{"n_layer": 12, "d_model": 256, "n_head": 8, "n_kv_head": 8, "head_dim": 32, "d_mlp": 704, "vocab_size": 4096, "activation": "swiglu", "norm": "rmsnorm", "norm_place": "pre", "norm_eps": 1e-05, "positions": "rope", "rope_base": 10000.0, "rope_fraction": 1.0, "qk_norm": false, "attn_scale": 0.177, "bias": "none", "tie_embeddings": false, "parallel_block": false, "init": "normal", "init_std_qkv": 0.0433, "init_std_o": 0.00884, "init_std_up": 0.0433, "init_std_down": 0.00884, "optimizer": "soap_variant", "lr": 0.00441, "beta1": 0.95, "beta2": 0.95, "weight_decay": 0.099, "lr_head": 0.00763, "grad_clip": 0.5, "warmup_steps": 200, "schedule": "wsd", "decay_fraction": 0.801, "decay_shape": "linear", "final_lr_fraction": 0.0, "batch_tokens": [65536, 131072, 196608], "seq_len": 2048, "doc_mask": true, "train_tokens": 247400000, "steps": 2100, "dataset": "wikipedia_en"}
Each number is 200 + 40 x the weight over its row's rms, rounded and kept within 0 to 999. Layers, rows and columns count from 0. The size before them is the row's rms in percent of the matrix's.

# k: layer 2 attention key, 256x256, rms 0.119, rows 170-180, columns 64-127
# q: layer 2 attention query, 256x256, rms 0.124, rows 171-180, columns 64-127
k170,088,242,216,235,202,190,238,232,244,235,172,211,156,166,216,244,202,206,218,211,140,226,188,206,228,211,120,271,207,191,227,207,215,112,238,197,239,279,174,216,163,124,277,122,236,201,183,118,257,263,196,318,246,165,116,178,271,182,193,85,223,203,203,214,217
q171,091,317,200,275,229,299,195,243,256,168,264,207,249,251,171,210,157,122,146,187,192,192,195,254,177,178,170,169,138,250,240,244,201,221,146,259,205,185,304,244,163,187,227,149,187,189,218,252,189,245,305,258,225,198,191,209,228,306,183,154,273,202,217,217,185
k171,110,155,177,196,202,261,213,241,165,133,165,213,222,200,174,225,191,241,166,210,211,220,211,167,154,286,182,203,221,187,206,267,218,174,198,176,173,81,205,215,272,225,217,177,185,149,179,225,209,174,185,157,198,233,257,151,130,215,213,249,169,203,153,255,171
q172,096,128,216,159,175,258,247,98,192,177,255,289,159,139,185,197,145,198,243,245,244,190,192,230,219,198,290,225,204,238,125,250,178,129,158,208,237,182,203,165,183,210,181,163,257,205,173,172,246,171,149,152,221,202,215,244,209,188,173,204,137,212,160,286,184
k172,081,195,180,172,213,199,213,263,238,264,210,169,233,118,203,212,186,205,275,224,270,222,182,275,227,158,99,214,204,205,258,204,249,238,203,168,226,173,165,155,214,211,248,135,226,233,262,191,208,179,237,222,220,138,189,256,208,204,180,244,212,160,244,111,207
q173,095,237,233,206,188,309,252,273,228,233,164,256,234,184,144,171,272,163,102,234,245,188,222,166,199,229,269,146,194,152,188,179,186,218,197,186,135,246,257,215,184,196,253,178,161,155,258,182,249,178,147,188,152,234,193,195,227,234,182,230,229,204,171,157,188
k173,095,178,197,237,256,216,183,217,141,168,188,195,263,206,160,275,206,199,147,228,275,172,214,205,243,194,165,166,207,168,243,185,191,187,233,176,200,147,222,157,227,302,194,201,208,245,223,214,185,153,244,146,140,172,218,264,157,144,217,249,142,244,128,200,350
q174,096,222,176,225,277,230,120,195,250,216,170,177,224,197,183,263,174,175,180,206,165,177,189,152,211,210,229,219,218,217,166,195,170,254,205,187,111,176,218,172,205,140,238,124,209,132,224,208,198,171,143,252,205,226,226,207,218,183,220,128,204,207,187,123,204
k174,109,195,189,270,242,138,160,230,109,141,238,190,160,196,171,209,190,201,198,188,186,122,180,244,175,228,169,190,152,138,214,164,210,266,197,144,253,154,301,175,100,153,158,173,157,232,220,203,189,176,189,221,142,228,202,209,259,135,222,179,230,171,182,281,161
q175,083,129,190,149,192,173,164,163,126,284,190,210,170,191,293,212,162,203,257,244,158,204,215,199,164,236,203,240,186,229,217,221,188,183,154,199,189,185,149,182,143,202,197,218,184,176,210,130,182,207,136,115,175,166,208,239,182,223,172,288,180,228,300,191,238
k175,083,161,187,199,245,151,246,186,141,166,174,184,228,143,210,251,293,234,192,203,216,254,265,206,111,197,225,200,187,146,216,138,249,183,217,273,170,184,139,139,245,143,241,129,243,167,165,150,179,249,185,204,206,238,141,143,180,226,218,165,194,186,171,249,272
q176,099,204,190,210,161,194,173,240,273,200,263,251,141,225,173,192,195,158,253,201,161,194,149,190,239,162,219,158,208,229,164,223,115,175,189,171,222,198,252,211,198,176,193,175,227,247,190,178,160,173,210,166,100,180,205,161,294,213,241,214,185,238,170,328,129
k176,108,232,225,172,240,170,243,219,198,176,128,183,283,191,214,241,303,166,160,196,206,211,170,221,244,233,129,162,213,231,169,258,286,210,193,180,191,226,255,208,246,205,222,121,128,179,199,244,119,203,203,209,185,202,229,301,205,184,187,250,203,173,187,182,255
q177,108,150,131,241,194,262,192,224,260,167,144,183,161,173,158,238,169,207,113,195,196,155,167,192,186,254,165,237,214,191,184,206,161,266,189,214,137,221,253,166,166,306,214,280,220,148,183,201,175,171,155,253,232,238,179,199,192,217,232,208,205,234,206,173,184
k177,096,179,184,336,261,143,60,256,240,151,234,182,199,237,226,167,228,207,136,173,203,197,211,256,130,177,208,186,210,210,208,149,196,195,228,96,218,168,222,247,187,211,190,181,211,222,187,227,251,168,116,242,174,251,236,241,157,130,261,240,193,219,202,194,215
q178,090,190,252,223,229,165,134,181,205,252,256,211,225,241,172,196,111,80,255,266,207,245,195,235,207,288,181,127,153,215,190,187,146,172,166,205,196,230,256,171,217,106,253,193,194,177,248,172,242,173,238,147,190,203,192,240,153,212,194,187,208,230,193,227,246
k178,098,202,200,114,230,144,302,138,127,162,157,193,177,173,251,233,246,255,205,231,235,146,172,228,199,147,121,205,154,209,184,196,210,209,184,191,238,169,262,179,255,224,178,180,239,146,279,298,202,204,205,180,203,199,216,194,176,201,236,260,238,133,174,218,217
q179,094,151,218,126,141,155,183,125,142,261,151,239,181,125,145,207,248,219,301,224,254,185,199,213,192,219,179,270,165,190,221,269,128,146,152,212,243,210,196,230,197,214,132,179,253,257,171,92,175,304,229,149,262,253,161,226,198,152,226,233,245,140,223,230,191
k179,080,210,199,134,226,201,286,201,221,215,171,171,161,158,258,227,259,209,167,220,203,173,153,128,195,193,199,216,206,295,208,304,135,172,221,171,244,234,174,233,256,221,221,60,168,201,180,218,273,203,231,179,232,225,287,238,265,174,295,245,192,281,218,238,140
q180,109,224,204,256,122,209,224,167,178,168,221,244,211,173,187,269,255,221,283,196,224,172,243,194,220,65,229,198,188,203,187,191,235,208,242,188,239,185,218,187,287,140,151,124,213,210,135,169,173,253,229,273,121,151,188,195,199,175,223,169,169,108,105,176,204
k180,107,182,192,97,184,178,180,165,167,186,83,230,165,196,126,271,175,154,219,156,188,265,189,175,229,223,182,269,233,202,172,209,249,176,214,105,196,180,177,189,219,203,226,225,259,191,224,159,206,186,196,164,198,186,140,201,191,155,148,184,120,228,177,220,161